Weights of a small GPT-style language model, trained from scratch on English Wikipedia.
Architecture: LayerNorm before each block, learned positions, biases.
Each number is 500 + 25 x the weight over the matrix's rms, rounded and kept within 0 to 999. Layers, rows and columns count from 0. Numbers have three digits each.

# down: layer 4 MLP down (transposed), 768x192, rms 0.0715, rows 58-89, columns 96-191
# up: layer 4 MLP up, 768x192, rms 0.0716, rows 59-90, columns 96-191
down58:488509496477487492501509534553502519518481426482513539544496542492533520490511490485506465487508506519498493458482471533540545534474509448483486458512487523463492495476503491482464479467485503504527554502508526535534504511531501504467499499502470523499490467507484499466490490511533474545
up59:444500506541494522510492528491465507499510462450520524549528485513481526489494491495479490478497486488537481503484504464471518480530541495520503509497467505448483498481484513488492497502526510531488497503530517501518516482474481468510486504529526558502480542500487521525479490518503520504
down59:499477488531526483544509524512503472470488480497438490493457502495513456452490474517467502469500457546464506517463494467512538489463540522509490477476485498481485510504490475524493468565499498491474489501501486508457497526501487508471493479472475507514512477508524537479537552540513532499
up60:485511500518495481497506527496495538511492553513513475529485505518509518491525481502485514507482499506524474514512469516488516505497465478510501482497485453477487518498491467497481471509518487523503494504552495489471477528508512512503448522522460536494506482472461549504487477530508511459
down60:522467531516518454510464479496496463476511481529476514495499488543583457513484503489504506503492485490471509516493517439522508546543500530485471463509478476532510532509507474478532519549501528483498504503473527493506485521522520527530491531502533492525517498522532486459479493504520520502
up61:532535451537504506477518512532499505536550481519485454520522491493489495449529472501456502511516519506483519496483493514476545497471457492485467487523448498528479536515514457504451525491507531472482516497464530492475499526486509464483499546506484507467450537481524560487479527493515490538
down61:496523510547526519467513472489502508468505528511468496513492493474524512502543528499537476514505518502459529520466463478486497419541521505536494531437534497524569517501466493476499484490479550516461511479485503515494526519479515536461503472462529512465537493455491460446498501467475514449
up62:494494522503461511459532516486505516532476493535497554470527524511534479508539533499521504493473528507529514505514488513504527435548451484485513500445498522506490523515559461478505458509458522498499469479449507545547513496485512448462491527559535474493475525542484516451492515503479522530
down62:493485532480509500485442543480478509494481506466477513530466525482550503500546523472534502501465467541491472476501471550458540527485511523509473518555508495458475507518486505502463520531467474519527496468531487550488563481521485573480513498477484481506533496524515506488482470483502486499
up63:488493512458522472527489491501487538476523501501526507554491484495519480436475489524500495500501515542516491488505469487534512509502509566503480496483523484453442474519502522524481524504466534501485474472482511471516529488495493490461511505521520516531523528495515531528497478453532461490
down63:477475509530530521490467490482483481534503541526485500509498495491492501499500558475522494496483496524493479482515541476507511497505517473494489539492501487475475503510486501487551489544516519543516481489474476570499520502446534498518480521478537467524497504515467490535469524548515516526
up64:551530489495480496525523496549537479490466498478496524504504482536495519493499501532506456453508476469546489506494551518507519547510530474473502523472512526476530506506547456515501522476477511451491509541486438495490464528496503512500494540518468490513478481535490499498504500530507543506
down64:498515473521503477489507489486487469499496498493519481508494496499486507491491480460516528516506507519467503498495453489499500509508511517493469465513484502446469485468457522490480527527518505534499492477498548498515520458482504466489513504489497505467494509478493504498446500509497459523
up65:507500455505520495501463488502526475491496537533489514484475505493525478500509517527530454478501509519495499535491471486459485489485514532526502484554519494495480457486496456504515501522449521508489528528489473486524510493470507511506517539472507499475512494545487470516496497512561501513
down65:501531523499510510513539536488467499504478499510523501473488510464510511531502497458534496510479555475500492524513451488545471525525486479494465521525532516541516474502463510515534528501510492521531510498485506531491484510496485520503496523481492444505489483478514514529507460506486496496
up66:460471494489576459485503500492514487466481501507561529483520514514543475535467476437490482485546545508489512428527484509502533459540509495475507475535488484458491545518500497525504542522492496511480501530502444562458524492559494497499451494529465482502486426501549527526506464513519457492
down66:514539553504469469515516494527522516555477515495484431439501467508472527536534535483522496506509467424515529462491502475574479472513476454506495454538529523534514504553486493486459474530554459506524501516566529472494486525509491550484496531472499526512525508487533500462543524504535506478
up67:525502448538523478504529535479513489499511457512476508516527501497507545497522517494548550503509514434466545525494493453484491526529490507524473494510509504482515502488474513550471534496454478505485473519490488488515548468549502484537530511509447484510497522497496523484471497482501503468
down67:477526462521499511475481550510470455457518508488523568542519493510515463508509502486499511476461499536528542514532502508536484431550431493478526481457506475547490504493511482475500481466483504464488510504506495489527478479499455491475516530534498504487493532481469502478495505519508472471
up68:527532535491551503489479453493502503488513510512536511505489447488512500500506511484495481492519503456504467564518474532491496463467485491504466463490476491476524537475493527503532476520526501500525519544462500492515491473476493506500501525483484546511508523496496497479491491483503492537
down68:470444496515498511452485501457508493532476500457487515504478512482522525485456492557514445495528485522504491525466438477495480529501521555482469521501497501490482460467484489478482476503502531500483497447497490509509522492475486527524484507524523523450454529471531498496515491493514521505
up69:515515493491480509518521448528501506492514493519474512541536495477489507491502525517507455493525459542512504490508494504482506465525479486483525479481463493478464496507507529475523542473520516503523491448552494491489518525503533482463528476499432507503524493463592505496516522513521524527
down69:485478509500484546515473515471506492498449502531455544472498475518533520477513495489448558487553507503511468503505495513486500483512492524526521506508504529478526538496530527443503498483476527479480501516453517519499495522518488498480530456547502461464519460471505525520515508512547515525
up70:513466469527456496538477503506518518471510528468526538509503542524536470502497517455489524511492534459520490520476501516508487504510505482500517527509475536480532549498480500492501493463542470493525503497508532529541469463512508499539508471497466503510474489523461486475467502467531515490
down70:496508522515520523468484504495546498535513486540540505522506498552425509533503547513491509486489517542465506486532533476545519507482470468488510502502470491532519497473499494489516507491484477471441520507485503473469523537488507513500513497529508466531551494484488479481494509500492517458
up71:520503483496463498471492523499503485495524523483554511471540501478518487539451516525497490511466512475487511497471477520481465501500518516495525503496511453481488487489527480468466479453506485481483499522529485506526558472501534477428521500522530543469550521473510507516498463529491488480
down71:494520521460497493528480547485489544517500504484479496499516528566532502464496487449511537541514559523473509476504502500509516523497500502475455522528536506533482517489479523499508508525491506474468541498554459523449504511528433529496487524495526495536454513529487494487458517503462513517
up72:506510510511506519521466472461468472510461466545479496503517495535488502459470490531526470507504475486522503529489521479492517509521495515462496525508518525484534497505516527500511506470486499531452480518542504443492487517529471483535544483525450492485512497495513507520513507518500453506
down72:488515524491507546506523506489481526513509497519495469526463532497505516522468488489505536486494532524496481458523468487528452477542514499462480493497520489452521508521493507484478492558502487475497452558490530478482508458503533488518466468492495504521459522452562478467544467518489491516
up73:494487495512473486491463534490484434503501458408504517501504514479482523501483504527507493503486543446526474552473483494471450483475497529521514439506524536498471491502544515483501486467487527475508553494523449500501495507494514470487492495513487522499534518491558473470499533490502471436
down73:519516517464476476475491498447493569521509508558520489514453452487543472505472515493513538515478479536436488483481542522492509547516507478498493494475510461484509492517497541500525499523489514531521419502514516509509466498485470535470496506477513487547511478491503499476504474523532500542
up74:543487509486491526507537501534523508502468454498466516488490480503528461490511494490522501493515515530498484492447475519542534481538502498507508503499479485506514503515536513467539479454481534542455515522482494491495528527496545508485544511495471546502461464493490542475521498518521481503
down74:473535529493490484523530478502471498492485530474507483526457525500514525514490522499475496545511517443514546524528494511482486486495524488517517496505527520476537497484483491498513521515527496510483532513500502512514485491482512542501476505495532495483498520484461478504514541494488525494
up75:553517540520529477470530521503520538475502507515520474464530513459489472533492491472500513474483513510535503481530522483526471483548496509493528528515536450452470528484452466500528563469529486497507506465514488482486483517530515516532481517486519495518478468481518485522474521476509519499
down75:459497534528489487469517505528522497502481492506507462456501486501466537454550521522544506475516519485483531515477498512473472445491499472542497542483510506492530465468502504464510492480506548476508529507502461500535508449486457517485496420507488486488491544486456521511507450541454508518
up76:531484470481456486476466490488515477499480496492544492462525466528503490492502476495513496508485503495506479488484504503507531519519499484500479508543517519501514490490508507490503503502524521473495483503530540506492512504503517514542492510503520491466489518497514503505469498527470524456
down76:496473501520548511546489472477533524487505523550507513499450501483507494504484513479500493495470452536542509486501535517492495465488461506520486504507535495498534476500479504520509498484510524507484483526510516509481449470472536517474506492515521529486518550495517462500495533497520506485
up77:508470535515525527529561497535512498472475526573519484503477492515516490429482508497482445505469484470503491472521501561519548509488499514496470518504462477495476512526526453494490504455487479483510494494460496498512498487525484490492526543551468536471533502470532487492524556490505494511
down77:512494489534466491517538490505524505509477522455531503544501510536482552508493527486527554528510476498460480487551540491466545501512474515496531525461489547496495507452472508502438551487480502500510538470557498494477510545472457496502511476499519514494502545527458530526510494485535460521
up78:459510485514535463501505472534455475519502469482508524493507488510483508523546504521523514469508494520521486503539484485518464528456451558514500470492495461558509475497492509513504521512539501482495554481521496487538467507501501533503450485495493497462494487507453466551508468506467502501
down78:511518493492479542530511518480506458545509463469518536481496513492528495476532515486522538464506456485497490483498504475521482506506481496514503525425473534495471477519518544490506491520545488537546515502479542483526507550505510442516516467507492462491507459486524517549496494476474527473
up79:524478487485526509489547542516481525524504515507483504470503522516523525512513516536460480509509451478487445525531505492483476533499534490506466524502508467525553487466482514493522481481501470509508489508483523549505467507514483478523460501471485501493518553527517536509485527517508518501
down79:468512486497474488453486471491527460501485526465514503532475492488500500461500493535501537473505522520464454489458536491510501484486489526488486490459539500499474464523509503530499482513527481457534488479513480500432486482531522519494525481469525455539510517492461501537494519531486503517
up80:484520474466488529510510495481506502513524497517447498555508473500506438495511541500491512495519531560496483529500495498509518503520512522511517498495481527485433468558502422489552484519519519501516474538533474496522495494497500476455553518481485478491507510473477539503521448510464517504
down80:520479486515526509513544491487497494523513510539569498487500509503481523493490451502479532514538484484520499482540502468451520495489474481487528561517485505501552528464473541513445495515463482510523543481505503484493480476491470547506512496547489538478469542459513493531531502464532458482
up81:530492469428439445546477487469525540518497491533510509505488527496511479479511500526475488443546500510514480502431508498556478494478509491470493508466502543454467528499476487502506474487523462531473543498524494495508472485502488507503514524472485504509519496527531476491512482547496507521
down81:496506527527508495492500535491476499506562520520484504476514514490577523434519555524502466506527438534508479501545502494496503504474487526500498506548473491494528475504496510518506480497506483497533442532508478522537537486503501471462453525528510545448458512468455480514484473494453502524
up82:509514510538518472551544486497489451522515451502532505494506489509471499494531466517503495521540525471462501502450473530490468550471507500531513514475511507467526497489506497462474476493502506527550469487518520467469473474491465476481510517506433527517547480495462495471486472480519478504
down82:544489486537538475478477500496499509465486481474524458488473515479508509487516477514507521489454435530501544502504525511518494456499484503471521520510531519487511472513516486469510491513473501488526509551507495494580519499544462514493460542516549481530483520500493532491509514510480505515
up83:516475498494510505485517518506448511500509513490542489463471510535489500526421502508479453502492485480510503494506473536444521497525493544477549513460495501511501541496538516520503493473542494509500501491539427546537488473514497508435506515538473520493507569526536498538513465524494528502
down83:468499457492502506497531515510495474465488483482503453531519497550518519492484519523478520481492515536493519511473509492478520457505480484479490520518495499508544484507508566543509500514512439501506525521495483505498548536511526485573495541500474512513503485504518515495529492510451468509
up84:473517516515488496472542540470486492531517505477511467526475443543453512438491481482527505478516525493498467522479503451496513524497526495461467507507526490479480516500476521533538481495489459510531476507528518516513492486461492521501491487534507500470516474518499516515484494507512464477
down84:504475497523487487541541504472485511477471494488513518523530480488500512522490494530471457552514497509509513480497469492470519529518490531522492489513475522473502529488527498511499502552504572460493519490478483520494493511539532496503499518487498509471493453498503488511508512510496569525
up85:473482493509531454524480479482499460528542522467500474524513501491475496500521512510479484498459470471496465518478525484471504523467533530501446508479527474483512503537465482469536484508500479505499483492501508535468499499507495470514526507482488482524540501477520465510507512488485474525
down85:510494548528477517480487507506486503491466501501503497480480518506485498514508492473484518490524480526478477515469489499528542465500493483487527493529512518507499467507501536495507450466490497551482485486491489496508511484538476498503499471485471491456501442501503510522495497551535475539
up86:528488538428488553461502498501494551475482494493520486492518511517484509539480534507519491489499461495504505449538536496492513453475520476491504516513474520501487496503484525523451533472534477473495524491463495509532514518518506479503510516480534466534522496476462535490502502480508532462
down86:502505480501511498481481445484515514502510489512506486523534490470521515492532516510496478490532478491501504548503478507494540533485515510521467472493514495501463497493472508531515475517517501496487522482524514511509480486501507501498470487488466521474511462504523472493510499507481481521
up87:516475513505511498494531531506509516521496472506483513488503541486517508493476500505471468517512476486525488468488476522501523522495489506527543469535476527535507482521523545516485501482492506490489515496488493492470532472540481510488525510457526487514516463499493476473495544497524483453
down87:550492446492477538470490500533486541521487478528521510584467504486517486456506511514486496501535484492484495533495512494473512502475463493487513546464555501495494545526536548490486526527500471527548529514542469521537534543478499487506530498515511478492474511492490422510470526487467513483
up88:556497519528502508504487505518474478526547563490502500550508486487498504494448488473472497467505453484501482474507496485524502497431493480520492491513512535511435487506527495489510483491506543505521469530540462514532463467476490479514500555541503429530526553519493474522472506468512520506
down88:463539519527485560510454536482514480560484485504493492532571474494495457502502475487466549474534502494487532490505501505510535518503521525493503513485504470495536526489493491507479490485471505511532506497444513536502515471493498484528502463522517507571514504488524489576502536468454509472
up89:528498476486496470520541549492500489483480460524505513490472530490503501501492549458537420495539497482475490487522485502550523572396504522490522469522485527537475473466501506515499537509485498560514490499497487420496458527497475496528482553547476524502520496515487512531472527488528513491
down89:501504526462455571467523523491541520508499497489476467503505477526513461551492483502465507458490555479509517454536541495508454452496483512483491528523482491506494529478547536531504507473476519507533486484509488483511557498530474507488441478495466497492464541507440472526495481504495469518
up90:484517484494523520522501471480512511490449480497495507507485471498522461478520472547488486472538476491491525483449513440507516490507510502525521508525526480523504460503491470470508526517534501529467531510526517524472531467522487490461472480501534517493527508487501496490492490469495468468